From a checkpoint of a small transformer trained on Wikipedia.
Architecture: learned positions, capped logits.
Each number is 200 + 20 x the weight over the matrix's rms, rounded and kept within 0 to 999. Layers, rows and columns count from 0.

# layer 2 attention output, 256x256, rms 0.039, rows 100-208, columns 0-63
177,207,196,211,200,239,203,211,221,223,197,213,167,153,209,209,198,230,229,169,188,204,199,181,170,203,183,207,183,211,211,194,193,183,202,185,192,217,207,201,184,220,196,187,193,169,204,207,196,185,167,213,213,203,180,195,188,177,186,187,200,196,196,208
191,195,221,203,186,212,194,195,192,202,211,212,194,212,218,210,231,209,177,243,178,201,184,197,214,201,219,217,187,202,207,204,166,185,205,197,220,168,209,189,209,183,222,189,220,209,259,190,213,212,227,211,215,197,233,220,186,202,182,183,210,221,240,230
222,180,194,211,202,170,182,216,195,195,208,187,184,227,207,180,196,196,242,212,194,181,205,246,198,195,210,216,174,208,212,172,196,178,222,221,220,203,218,234,198,193,194,172,199,210,190,204,193,195,216,206,227,193,181,200,179,196,206,200,198,213,200,181
190,195,196,186,208,201,202,239,185,201,201,168,195,227,204,188,187,201,230,203,195,221,170,173,202,175,196,226,194,216,204,213,192,246,171,160,174,213,177,181,206,174,178,246,177,201,223,195,209,233,153,230,187,209,197,214,185,210,208,183,208,186,220,226
190,156,208,218,207,179,212,186,184,170,180,194,212,187,206,211,202,188,205,200,214,204,213,210,188,181,169,189,189,176,202,201,193,201,198,225,190,226,211,217,180,165,205,206,228,208,188,202,189,220,209,222,180,220,200,193,200,161,254,236,190,190,233,185
195,238,204,195,184,197,221,183,229,205,184,187,203,207,232,211,193,183,184,184,180,245,225,209,181,201,220,187,152,205,168,211,179,217,211,195,218,167,238,197,197,181,190,208,179,209,218,218,226,172,210,216,216,146,204,210,212,187,177,202,209,223,198,212
216,192,223,194,202,166,193,183,200,159,174,205,195,195,212,215,209,216,206,202,228,230,234,219,159,190,204,213,183,192,232,193,176,181,205,186,218,206,208,192,195,187,199,196,183,216,180,228,206,170,240,226,204,206,196,192,182,176,201,203,195,207,186,187
189,204,199,191,185,194,191,222,194,214,179,168,212,194,203,223,202,187,177,225,193,215,195,207,212,204,171,188,205,208,219,219,206,220,199,180,216,233,221,177,217,214,192,198,204,183,222,233,177,186,218,223,219,171,218,178,211,188,207,172,232,217,156,228
202,198,204,199,184,191,207,190,224,169,229,234,212,175,190,200,186,224,205,228,201,173,195,187,197,196,218,180,229,199,208,184,175,189,191,187,213,215,214,188,211,226,206,219,211,170,200,181,195,207,192,175,189,194,208,210,198,210,229,189,197,191,184,242
197,179,199,199,231,223,178,227,183,219,223,200,156,250,215,199,203,196,234,194,220,182,187,233,180,213,204,215,207,194,206,196,221,186,240,213,178,212,183,185,169,233,182,192,223,207,173,195,211,175,204,223,204,221,174,221,179,224,181,172,212,184,165,196
233,206,172,164,229,217,184,205,229,192,195,205,204,171,257,203,208,201,216,172,192,181,193,179,237,188,220,192,209,198,214,181,203,172,207,163,225,179,186,198,227,182,214,197,190,226,235,187,232,222,240,186,212,205,222,196,201,200,171,228,220,212,189,198
210,207,209,214,227,216,234,193,184,200,199,202,210,199,178,199,194,199,229,178,205,212,201,195,212,227,199,229,207,197,204,223,192,210,203,169,183,152,191,224,175,221,175,192,193,215,198,188,188,180,115,169,201,247,200,182,213,200,214,228,196,205,162,175
169,172,230,163,239,219,192,205,181,211,210,229,206,203,176,204,162,231,234,196,160,201,222,197,189,211,221,181,181,186,204,173,223,211,209,212,203,180,197,193,215,231,208,217,214,218,170,143,211,229,194,199,206,233,244,204,229,218,188,212,203,143,205,224
217,203,233,206,188,184,205,196,200,213,215,190,157,196,183,199,205,191,194,189,221,224,207,189,189,219,174,222,187,174,206,170,210,176,214,199,175,221,180,203,185,232,207,195,239,198,199,200,208,209,203,207,194,217,210,199,190,202,181,175,197,149,176,178
226,201,154,209,209,183,223,190,207,191,207,194,178,200,197,204,205,190,210,232,181,224,200,229,220,151,176,220,197,190,170,184,178,205,181,185,156,187,190,167,213,149,202,180,205,239,218,195,192,194,202,213,194,149,211,213,181,198,211,189,197,212,218,205
199,187,210,204,208,189,186,225,190,199,198,250,188,207,212,193,182,219,226,182,199,186,224,219,214,214,198,208,152,233,215,227,190,182,231,229,193,159,211,204,199,175,213,194,204,198,222,183,200,194,229,243,212,231,228,190,190,188,212,225,207,213,271,221
204,229,217,182,214,176,203,184,189,234,213,214,197,205,168,220,205,200,202,208,170,187,221,233,186,209,191,238,246,192,229,196,204,232,163,224,199,178,183,186,202,185,230,194,213,211,189,186,236,212,205,207,215,181,227,188,173,182,155,193,208,231,180,187
219,173,211,220,188,167,192,214,167,201,193,168,224,218,233,195,224,199,233,233,189,181,181,193,222,217,206,234,194,190,205,168,207,196,235,199,227,222,179,196,199,210,167,199,232,234,178,170,185,175,180,201,204,213,209,188,198,239,204,206,186,200,194,176
170,193,180,205,205,231,208,193,215,244,181,182,202,197,180,178,203,199,181,132,179,194,194,207,214,166,205,195,189,224,214,225,155,209,191,196,211,195,199,189,211,162,195,218,208,229,219,200,196,205,210,210,182,202,182,182,194,207,183,192,214,213,214,207
192,187,226,227,192,216,195,199,199,189,202,210,218,183,198,186,220,216,220,191,204,202,200,208,224,194,175,191,199,228,195,189,213,184,208,222,214,217,215,226,167,228,249,196,214,192,190,205,201,183,201,190,207,213,199,202,215,185,187,203,203,221,206,205
207,215,206,186,161,176,213,242,192,169,193,200,195,219,213,171,218,211,166,197,230,205,209,186,148,190,185,210,204,193,223,176,169,234,193,200,206,204,205,225,204,208,196,176,203,201,208,184,211,195,188,207,198,153,170,219,162,187,196,194,231,201,200,179
180,179,190,220,193,217,217,198,210,204,136,186,218,195,229,199,210,222,196,167,230,212,208,188,193,215,234,169,213,201,195,213,188,219,218,179,207,182,209,203,235,194,202,216,190,204,225,197,195,196,180,213,214,196,233,195,200,199,185,198,207,217,212,217
198,224,223,224,201,216,222,149,217,208,207,231,151,208,140,183,189,228,205,190,212,207,188,200,174,209,238,203,180,192,210,244,225,213,210,171,173,172,241,248,182,242,188,213,239,156,177,195,201,216,163,210,209,260,203,167,195,167,222,244,196,178,211,189
205,191,184,209,186,169,196,217,198,223,186,220,187,229,242,185,208,194,189,197,181,196,200,181,208,174,211,210,208,233,204,210,209,181,211,238,198,202,229,190,183,169,170,180,174,205,236,214,178,231,200,173,217,201,187,217,174,197,230,187,206,231,152,217
186,203,208,196,205,196,200,203,186,211,193,212,214,187,208,175,198,202,208,194,224,175,187,215,203,180,217,223,230,193,206,210,169,203,201,206,212,187,204,192,186,187,197,182,212,199,192,176,183,173,207,178,200,183,204,192,187,191,205,188,216,214,199,172
137,157,207,207,197,199,184,236,212,236,164,172,190,194,194,195,210,204,201,225,207,208,211,211,190,223,186,182,215,216,204,173,169,214,195,219,182,219,193,189,210,189,204,243,222,180,204,207,206,223,216,235,218,235,202,189,196,206,209,190,212,208,210,197
205,195,197,197,153,186,192,181,168,226,206,203,202,175,188,184,174,194,191,236,181,209,189,198,182,223,196,180,193,174,211,167,186,213,170,207,205,202,186,201,195,239,206,184,209,191,155,194,199,186,184,228,203,204,165,218,202,197,189,219,188,180,178,199
237,216,209,177,172,218,233,187,197,167,219,203,174,203,210,178,216,187,178,204,200,191,175,194,167,196,195,212,217,181,205,193,199,191,194,174,209,207,194,212,196,179,171,190,219,197,197,179,182,221,206,236,209,221,235,238,229,201,197,191,214,167,222,180
185,135,217,203,190,201,172,157,148,231,166,187,235,195,218,203,229,175,194,190,190,213,214,223,229,196,214,213,195,158,221,208,228,225,194,225,214,243,186,213,176,176,182,197,198,227,170,180,126,191,155,186,194,227,204,200,211,218,241,205,208,169,238,211
198,184,198,198,204,229,195,175,221,211,215,221,206,172,199,210,195,211,175,176,189,197,202,202,205,234,210,188,191,210,193,187,214,234,233,178,214,198,180,182,199,192,205,225,212,197,212,202,232,207,197,213,186,199,199,197,203,185,181,195,191,193,201,205
206,224,187,216,215,197,189,219,230,195,199,201,198,177,218,201,230,213,235,186,193,194,179,198,222,175,198,191,204,201,189,238,230,202,187,223,184,203,207,218,203,204,201,222,204,200,182,194,176,225,213,177,184,223,207,217,199,209,200,189,164,213,209,199
226,203,192,197,194,188,180,173,185,211,182,211,222,243,215,186,260,229,194,208,216,185,164,214,209,202,173,235,145,227,178,208,234,206,202,201,214,227,185,204,174,154,203,210,158,191,204,207,183,220,201,201,189,171,191,205,197,196,152,226,198,228,200,210
208,183,200,189,174,194,217,187,191,192,217,214,218,227,217,216,220,177,193,189,200,187,228,191,203,247,223,221,206,194,215,221,205,201,202,202,189,206,229,198,218,188,192,182,201,211,204,229,161,181,230,196,218,205,127,201,238,229,172,198,200,167,203,211
236,205,202,201,178,194,208,167,206,204,189,197,219,196,232,213,213,211,204,212,211,219,208,198,202,203,147,197,191,190,183,191,203,189,176,151,232,222,161,179,205,211,193,203,184,181,229,179,188,198,230,213,202,180,204,189,189,214,195,185,213,199,179,240
165,207,198,199,182,207,215,207,207,199,218,180,178,192,226,192,165,191,173,210,187,198,245,199,174,197,217,156,208,175,214,153,214,158,230,180,214,171,179,216,211,179,178,191,202,195,213,252,209,210,191,211,216,173,242,195,160,219,173,193,168,229,192,172
257,259,155,142,113,230,216,256,273,276,194,155,150,260,188,246,222,170,271,162,291,190,212,248,109,218,185,196,207,246,157,215,58,189,171,199,146,151,274,129,236,240,232,236,111,235,197,244,226,129,229,195,212,186,189,239,175,287,181,121,344,205,209,258
172,204,220,209,211,209,194,193,217,203,195,207,213,171,171,223,210,198,223,217,217,197,199,222,207,227,200,209,218,220,189,184,181,174,167,198,164,216,203,207,220,216,215,200,160,184,212,214,216,187,207,199,204,206,181,185,167,208,199,199,184,206,216,225
211,166,207,184,210,209,188,204,235,215,175,176,202,196,222,215,222,192,151,204,198,193,194,210,197,201,220,197,198,211,227,215,206,199,200,205,188,229,184,194,212,158,169,227,225,203,198,227,200,211,196,222,185,181,229,193,198,207,196,216,211,245,213,210
210,185,160,234,185,212,216,183,198,195,226,193,166,178,199,187,215,214,167,206,195,167,197,130,202,190,243,148,214,233,176,197,208,161,221,159,237,233,229,182,198,194,223,197,233,178,173,163,197,220,226,199,164,219,195,234,215,215,231,192,203,201,175,215
181,219,174,197,198,197,198,182,208,186,186,205,161,226,203,181,197,185,213,242,162,198,182,203,203,192,212,191,191,179,202,175,195,242,188,209,201,167,211,202,188,204,188,190,219,199,197,197,201,204,161,198,213,199,194,195,158,204,191,194,177,203,171,167
201,177,202,204,179,188,257,193,222,195,202,185,176,179,184,209,201,197,196,213,223,202,176,188,162,223,183,206,201,198,202,231,200,193,192,216,210,212,201,205,214,193,212,185,188,212,179,194,213,201,215,219,230,192,204,209,194,215,213,196,191,192,182,216
217,200,189,240,213,170,180,189,172,206,229,205,138,203,224,205,184,195,205,222,233,180,206,219,208,172,189,215,161,192,217,208,184,202,194,197,194,156,197,217,147,189,171,177,222,158,218,249,175,221,203,154,199,202,214,209,163,159,246,150,204,237,180,192
208,222,166,200,231,198,212,213,223,187,213,197,210,193,197,216,193,195,219,229,184,172,183,223,211,198,196,182,213,198,158,204,179,230,168,187,180,199,174,218,213,195,202,179,210,211,240,210,193,192,172,197,216,194,204,184,189,177,222,206,159,212,188,223
214,211,200,197,213,189,185,202,209,191,204,206,174,207,195,164,205,200,201,179,205,170,198,189,221,223,193,219,229,228,223,210,179,231,168,183,233,187,184,225,190,176,192,191,191,207,159,204,184,190,251,212,183,200,204,189,200,207,171,208,195,185,186,186
212,186,199,215,208,202,195,171,213,177,187,208,178,203,247,191,196,180,162,212,183,266,194,183,234,209,208,235,199,203,176,223,202,199,166,166,206,181,209,244,196,194,163,220,211,230,229,239,192,196,186,177,189,192,223,169,202,207,192,201,218,210,197,188
211,201,210,198,238,196,191,222,222,194,204,214,195,214,173,198,223,215,197,175,227,156,196,196,212,230,221,222,202,193,214,177,178,210,195,209,206,194,206,214,191,196,182,140,210,207,218,210,214,201,195,156,185,166,203,186,200,219,177,214,236,227,176,166
202,219,190,211,218,207,217,181,209,208,210,225,177,187,229,186,208,218,214,213,206,213,229,176,197,183,205,175,180,219,197,208,199,177,244,199,206,171,255,183,212,230,218,137,238,208,206,181,210,145,188,176,184,165,193,178,168,207,178,169,199,242,196,214
186,169,225,238,170,208,218,221,186,182,222,218,200,213,192,186,209,207,182,199,202,206,194,177,208,203,197,254,220,169,187,213,192,182,206,228,199,205,203,222,181,185,181,195,172,224,230,186,207,229,185,181,221,241,188,187,235,205,198,191,210,215,182,161
192,218,208,208,215,201,170,197,191,252,185,191,206,201,175,156,182,183,184,208,166,203,152,169,231,206,185,193,228,187,174,239,208,182,144,203,204,166,209,221,212,186,189,225,204,201,184,200,204,218,208,193,211,233,176,187,211,175,156,215,158,223,166,194
181,190,194,227,185,236,207,189,175,183,167,197,190,164,210,179,218,227,186,210,200,210,205,191,209,203,217,186,209,189,207,213,174,215,208,210,207,203,202,211,195,205,186,193,199,192,222,167,179,199,213,177,201,192,208,192,174,212,227,201,205,199,208,182
190,186,217,199,189,198,214,232,165,157,206,213,209,234,201,178,202,201,227,183,185,190,172,138,216,172,207,162,194,189,199,240,196,186,209,197,201,183,184,207,171,211,190,193,194,221,179,154,207,204,180,194,195,196,218,206,219,201,235,208,194,199,195,188
183,179,193,202,169,204,184,194,226,201,221,194,217,177,212,189,171,200,203,220,223,260,194,201,216,190,158,178,210,151,238,179,157,215,153,194,179,205,201,182,205,197,183,183,192,202,215,196,174,190,209,205,265,205,195,198,233,170,205,170,186,191,167,213
212,197,206,244,172,239,213,203,187,174,212,209,192,220,194,174,209,209,220,190,187,211,182,239,235,185,194,209,193,220,225,212,176,227,226,154,227,213,195,215,219,199,209,194,222,234,201,189,198,186,208,211,189,158,201,189,209,195,215,193,196,193,181,184
206,194,208,204,201,193,194,209,202,212,203,184,223,216,210,190,177,191,237,183,240,164,180,216,193,144,186,191,175,214,211,212,192,159,206,168,165,199,219,198,163,195,193,199,223,194,226,201,214,222,242,217,223,207,238,217,205,180,195,199,188,228,171,183
208,211,196,176,188,195,247,189,141,222,202,203,178,164,192,187,202,218,166,178,203,200,177,167,188,180,201,179,179,201,210,219,232,190,227,223,182,248,217,186,157,209,221,160,201,166,137,203,196,217,224,215,186,186,196,200,188,182,219,224,181,213,192,188
156,177,196,182,221,217,177,186,208,212,201,175,214,199,169,202,200,194,217,205,185,232,207,221,213,241,199,198,197,188,188,175,214,216,202,205,220,207,169,199,196,216,182,219,215,195,213,207,199,197,215,240,242,204,191,208,226,213,198,200,197,225,181,212
209,223,184,214,199,199,204,182,195,173,205,182,214,176,187,192,161,201,169,167,193,186,196,196,195,178,200,193,197,217,213,229,154,186,213,218,192,192,239,212,178,199,168,197,161,203,182,187,205,215,219,181,230,220,211,199,192,165,209,210,204,192,196,166
182,220,229,203,198,214,175,199,209,225,189,201,214,168,179,220,220,186,147,205,182,200,177,231,189,184,207,227,217,179,216,191,233,178,185,246,207,233,192,180,198,188,179,228,170,203,199,203,168,205,202,229,243,188,180,200,219,197,180,188,180,225,223,191
212,218,170,174,198,213,190,179,198,203,180,193,215,154,220,200,193,226,215,180,222,213,214,164,195,194,193,174,216,201,207,184,210,203,226,221,168,188,205,182,194,181,220,208,214,205,207,223,202,181,201,227,198,234,154,180,212,190,147,224,204,201,179,198
213,216,186,204,225,207,195,183,217,196,214,168,210,199,204,182,194,215,190,207,233,170,201,216,177,232,188,244,209,205,195,182,176,198,194,220,225,216,192,202,203,194,194,180,191,209,215,176,163,201,235,187,199,227,185,220,191,196,188,227,199,195,197,209
190,219,179,222,201,207,192,198,217,241,166,209,181,191,211,201,205,194,204,239,176,204,214,179,199,194,199,178,181,211,205,223,210,181,211,219,175,175,205,202,204,215,209,182,227,194,200,240,206,219,215,200,206,165,203,185,173,186,195,207,175,234,166,201
234,189,199,211,169,200,185,168,222,191,193,210,176,228,189,205,193,227,175,219,230,199,208,203,206,206,205,194,190,193,184,208,187,237,175,160,225,177,200,207,214,167,180,211,192,201,207,194,175,201,191,215,215,228,192,219,186,171,222,180,183,210,237,187
187,182,189,203,188,176,189,174,207,188,187,174,223,222,223,234,202,214,203,186,190,201,212,196,196,165,205,210,216,225,199,212,194,188,198,166,228,168,192,200,198,185,210,219,209,220,186,224,216,232,200,199,197,172,220,194,198,185,222,195,197,221,192,194
167,165,222,227,207,263,200,216,187,150,220,207,203,169,233,179,142,203,154,205,140,252,209,130,204,262,271,172,209,172,214,180,215,177,228,201,160,152,227,245,207,223,224,181,181,148,195,215,167,203,181,206,223,254,174,178,199,162,173,277,175,155,204,188
223,193,206,187,214,220,203,187,188,209,213,207,212,221,199,202,192,185,191,157,213,171,190,183,172,205,200,210,190,214,232,197,228,185,232,211,209,190,196,208,199,173,210,232,220,193,199,183,235,219,174,194,153,244,222,186,219,189,201,233,221,185,198,190
193,191,200,211,204,206,219,239,222,190,239,237,198,233,217,165,178,216,235,180,177,218,216,172,162,224,185,162,204,236,185,200,204,149,175,164,163,186,160,172,192,236,221,187,220,178,209,215,223,240,216,190,227,168,206,222,186,202,206,195,189,187,171,218
183,191,197,168,229,190,211,179,204,203,196,208,203,210,176,211,220,168,240,199,224,193,183,224,214,183,175,202,183,179,173,177,187,271,199,218,164,209,175,217,185,231,167,182,185,205,184,213,200,179,152,158,200,227,168,199,215,182,235,169,231,186,178,210
233,197,174,204,208,194,180,178,204,178,216,196,207,189,196,194,212,185,226,191,196,209,163,222,213,179,221,206,199,216,179,210,156,206,203,194,211,200,181,210,175,164,203,190,184,212,198,194,188,177,161,185,185,202,190,196,182,183,203,200,217,210,208,175
199,178,157,198,201,220,209,208,219,264,178,182,223,168,193,218,217,194,217,169,191,156,204,178,205,213,173,184,177,223,226,181,203,222,168,167,205,228,183,179,207,221,198,200,182,217,224,167,184,230,201,205,238,230,171,217,223,196,195,220,188,203,217,218
174,174,237,236,231,242,212,220,196,195,189,202,197,225,177,174,185,209,233,200,159,224,209,230,203,199,233,184,205,189,218,166,223,177,200,214,203,183,160,214,182,227,211,214,228,210,198,202,219,207,171,204,193,230,226,191,185,185,201,199,201,183,168,179
227,226,194,209,214,171,218,193,197,181,214,204,238,232,189,195,168,174,215,226,170,192,164,208,189,185,208,188,224,190,208,194,200,201,208,153,220,192,202,199,225,235,182,208,178,194,200,189,208,206,170,197,139,186,221,200,224,211,184,191,214,138,193,196
212,189,198,207,205,200,180,237,188,198,201,186,174,172,204,159,180,181,182,208,195,216,166,248,191,194,189,210,217,179,238,193,193,204,163,197,192,185,203,224,200,181,199,228,224,199,219,176,230,230,222,189,223,183,219,181,180,181,192,217,176,213,196,195
207,151,195,198,197,186,204,219,196,171,229,209,202,240,202,196,197,215,201,169,208,194,187,200,194,205,207,183,206,216,197,205,194,209,194,196,199,196,208,203,192,205,174,193,192,166,203,175,201,202,197,197,218,218,192,199,182,207,240,187,205,187,193,211
203,199,217,173,240,164,207,210,164,192,194,198,257,175,209,216,168,211,208,223,184,260,196,194,182,190,185,201,177,201,208,189,238,174,207,212,183,200,177,178,182,277,178,189,209,169,154,222,188,164,178,206,169,212,208,192,232,188,200,212,209,202,187,217
177,227,204,224,195,141,202,212,154,227,187,169,195,193,192,219,194,197,223,213,247,209,178,200,208,209,194,190,192,214,185,210,251,201,210,175,215,226,165,203,184,241,194,211,224,184,211,180,209,188,160,238,142,167,227,213,218,190,198,178,208,187,165,201
206,202,182,201,214,194,213,179,194,202,138,208,246,214,237,184,218,167,199,183,213,191,187,236,226,146,154,205,177,201,189,196,196,180,196,244,182,185,243,222,203,135,208,196,227,235,195,199,218,222,192,206,189,174,214,193,214,175,145,196,217,235,149,162
192,189,182,176,182,192,202,194,163,198,199,189,195,228,171,199,158,201,207,188,231,195,200,234,185,187,192,232,191,210,154,215,183,208,230,222,166,189,203,175,212,238,200,221,173,208,197,222,188,181,222,214,211,206,146,238,208,224,232,159,215,151,164,221
195,185,188,227,182,198,198,209,202,254,226,172,187,181,186,229,195,190,158,178,230,156,203,221,185,211,213,193,235,211,208,177,222,196,214,210,213,247,181,177,189,207,198,260,170,194,180,180,225,196,184,191,190,229,176,201,186,225,204,188,206,214,225,201
192,191,229,213,191,188,199,171,180,232,181,203,213,209,202,192,216,213,218,179,194,209,194,235,208,206,194,195,213,178,210,225,200,197,201,224,205,215,203,192,177,219,212,193,202,216,251,198,180,204,200,184,218,200,178,225,201,198,197,178,170,226,236,203
213,218,200,229,216,195,214,165,209,199,214,201,168,202,197,190,173,203,209,203,185,219,197,188,202,215,170,214,161,206,214,231,221,199,203,178,227,178,184,215,193,190,222,183,219,210,204,208,207,178,197,194,201,173,214,193,192,171,184,197,180,182,183,216
216,216,204,201,246,210,172,201,195,197,167,207,208,240,200,203,246,201,234,237,222,234,179,235,191,196,207,182,184,203,156,209,246,200,219,185,165,221,203,195,180,181,209,198,204,128,233,220,171,209,163,199,170,191,180,225,153,220,232,200,193,198,203,227
201,219,192,183,184,224,162,164,210,163,162,185,192,219,203,210,171,191,198,209,167,199,209,217,194,171,204,199,228,197,224,213,201,209,172,182,203,211,161,198,203,188,205,238,195,197,223,210,166,196,190,217,153,158,210,203,191,191,237,193,207,194,214,204
190,210,183,231,218,164,181,200,190,196,199,187,238,216,190,168,172,168,207,213,212,165,192,225,213,169,211,203,260,185,192,182,182,207,177,228,221,230,197,199,197,185,215,204,250,205,220,187,207,193,196,167,188,156,211,206,182,219,205,190,212,173,152,159
188,179,200,189,229,209,193,223,217,197,247,183,212,229,194,194,154,177,208,173,186,217,147,182,159,230,241,202,261,175,197,189,204,183,182,179,214,203,189,196,195,207,185,195,203,179,173,210,191,205,188,190,211,184,198,213,201,233,197,213,185,169,182,185
202,196,210,209,224,189,169,239,201,195,216,201,216,168,208,182,181,199,226,184,202,198,208,181,194,184,197,201,225,203,201,244,198,182,192,187,176,209,193,184,194,171,182,206,209,207,220,200,179,181,186,203,194,193,192,220,185,222,202,209,150,232,199,258
220,186,207,187,173,158,188,216,211,186,228,216,202,197,220,204,209,219,218,201,194,191,214,224,214,179,185,168,168,216,186,165,188,200,229,188,189,190,199,199,200,181,198,192,188,203,230,206,226,196,176,184,215,219,239,195,209,198,192,181,186,234,209,228
182,169,182,199,196,218,207,185,234,207,194,207,201,193,195,208,231,211,211,183,183,185,218,201,179,217,193,203,205,209,196,226,175,202,216,225,215,227,207,196,220,198,237,210,194,217,191,197,164,204,203,182,212,196,179,195,219,217,181,198,196,209,213,235
208,227,221,180,196,208,178,194,197,189,232,235,213,159,176,212,195,192,200,212,189,238,187,200,252,214,166,223,203,209,199,231,216,167,233,259,192,229,177,179,197,220,187,202,199,181,173,202,190,209,195,198,223,179,165,161,220,208,196,209,187,200,193,188
190,231,168,189,200,172,229,198,209,177,189,182,174,179,190,202,203,177,196,185,170,226,228,212,166,192,217,245,206,178,211,168,196,197,204,208,228,186,195,195,192,190,182,183,176,212,193,193,205,171,224,185,171,189,209,198,190,220,209,190,202,183,200,200
202,236,186,169,197,200,183,219,200,214,176,214,180,212,191,194,209,230,231,192,234,230,183,216,220,202,200,189,232,229,195,212,197,204,189,234,192,228,185,191,188,194,216,232,241,194,203,172,217,228,206,206,194,217,204,221,182,214,204,214,187,190,179,183
167,214,199,203,175,176,237,195,189,223,186,224,208,170,222,189,197,209,171,217,191,219,208,177,189,191,220,186,233,183,210,198,178,214,211,249,205,236,233,230,184,240,212,199,206,203,199,188,207,208,226,197,167,218,194,205,192,201,194,190,197,173,218,176
208,219,189,208,194,171,219,230,181,193,222,189,231,204,185,197,187,145,188,208,197,178,198,175,197,204,192,227,174,194,185,176,216,159,205,215,210,160,223,204,198,177,201,196,201,198,189,194,228,189,194,205,184,201,188,191,231,182,192,197,212,190,188,193
224,195,209,184,155,179,175,206,194,197,218,251,189,192,214,194,220,212,203,191,223,209,187,177,206,202,216,177,196,195,207,210,206,176,195,195,215,171,197,207,192,211,226,211,190,170,222,196,217,191,184,204,208,203,226,206,217,210,193,224,201,185,224,203
208,191,208,200,199,230,184,180,206,219,232,183,210,151,190,198,177,187,185,179,194,166,228,191,207,208,191,211,194,207,189,157,203,199,216,215,213,199,196,226,194,214,194,234,169,205,163,179,199,198,181,166,188,201,169,185,210,203,197,206,218,206,203,181
188,234,201,191,193,221,217,189,199,203,205,216,195,200,178,166,205,220,226,205,239,182,211,204,202,202,183,187,203,209,210,201,209,164,198,229,186,230,206,197,219,211,208,208,263,174,188,186,215,201,194,190,230,201,194,185,219,203,224,202,196,210,193,211
227,240,215,196,213,206,218,208,168,180,207,172,189,178,182,206,189,172,156,220,150,182,185,211,192,195,189,196,195,188,194,189,213,187,191,228,209,200,182,191,182,210,174,220,223,191,179,195,237,180,187,220,184,234,230,200,173,220,188,211,199,190,184,198
195,189,230,187,206,168,220,172,211,189,217,200,215,215,191,201,134,194,200,157,219,192,232,211,183,154,183,189,191,192,185,196,164,192,185,194,201,185,196,207,162,202,206,180,196,219,187,231,206,217,203,203,219,154,202,207,202,170,207,179,202,202,172,200
207,208,206,231,211,189,198,203,216,168,207,174,185,217,183,188,195,169,230,167,245,192,169,194,222,190,206,201,193,207,241,204,192,186,237,204,195,194,225,162,193,170,210,163,213,193,205,181,202,193,202,192,214,215,210,202,232,211,180,207,183,198,203,207
222,246,226,166,183,191,189,208,183,185,207,191,173,190,188,180,181,209,153,204,219,203,210,207,195,220,219,223,214,183,213,204,189,215,191,173,190,178,218,228,204,210,197,202,187,202,227,175,211,189,198,223,179,201,254,237,208,183,223,207,241,189,222,189
212,198,183,180,169,200,217,194,211,223,209,202,180,180,223,224,217,205,195,201,199,230,164,208,186,196,186,209,164,188,213,144,182,208,201,222,201,164,220,200,197,202,239,183,233,199,162,201,228,219,236,226,205,199,174,194,218,202,200,197,206,197,235,177
216,169,177,218,196,210,204,203,154,228,201,201,199,185,191,172,199,188,183,204,182,157,200,201,227,198,228,209,214,224,178,211,179,187,190,225,201,204,238,199,219,203,231,209,187,184,189,181,202,189,191,204,158,229,219,211,210,215,208,177,207,206,198,221
215,193,160,196,228,229,216,168,223,191,207,197,211,195,216,210,197,197,186,170,202,195,191,152,199,236,228,191,229,194,199,222,196,192,214,200,202,200,199,183,195,225,170,192,172,193,211,197,204,191,203,170,220,202,186,193,177,180,196,193,202,237,151,186
207,214,229,198,199,193,187,190,187,195,205,196,224,226,208,189,183,185,209,226,193,200,216,209,207,220,195,218,235,175,244,197,210,223,169,249,224,191,183,213,203,225,204,188,187,182,205,187,197,171,237,211,198,201,164,209,224,165,187,203,211,191,238,176
209,181,231,238,196,202,213,201,202,191,198,216,184,215,165,200,195,206,200,169,234,163,257,199,230,196,177,188,179,197,213,204,177,141,234,147,188,201,223,210,207,150,192,159,209,228,224,227,194,199,210,246,213,192,200,164,247,182,221,226,152,173,197,184
207,216,166,186,178,177,213,199,227,208,191,184,188,229,189,227,236,228,178,264,169,190,216,192,193,181,201,200,189,209,200,151,198,211,222,180,196,212,188,175,227,181,211,192,223,191,212,211,214,255,213,232,198,156,208,223,171,221,199,171,220,238,211,219
199,186,182,200,201,185,159,183,199,231,198,180,207,207,186,201,213,202,198,245,210,180,222,223,181,221,189,212,213,176,167,173,222,189,174,184,175,204,187,201,224,173,202,223,234,196,195,236,218,181,195,239,209,191,169,197,176,234,198,205,182,232,213,221
199,206,188,193,164,195,250,218,188,218,175,187,200,193,198,190,231,214,161,222,213,211,209,200,195,211,201,201,213,225,165,210,220,205,213,217,184,214,201,203,235,236,193,201,164,190,203,226,221,208,196,231,161,224,194,202,194,247,206,186,229,196,199,192
206,203,218,217,178,206,180,197,185,165,229,179,220,245,200,197,188,173,191,172,234,163,197,224,198,184,149,172,198,218,201,185,196,197,204,153,213,226,189,192,199,186,176,231,209,208,202,202,215,207,214,219,191,212,196,214,234,225,201,195,204,201,215,222
195,190,207,177,184,198,231,203,226,195,195,208,174,203,209,197,191,217,206,216,197,240,216,192,198,210,183,180,171,222,218,196,217,196,211,187,213,214,186,168,187,204,218,190,186,213,182,208,220,191,223,179,209,201,206,194,205,195,188,185,217,177,242,217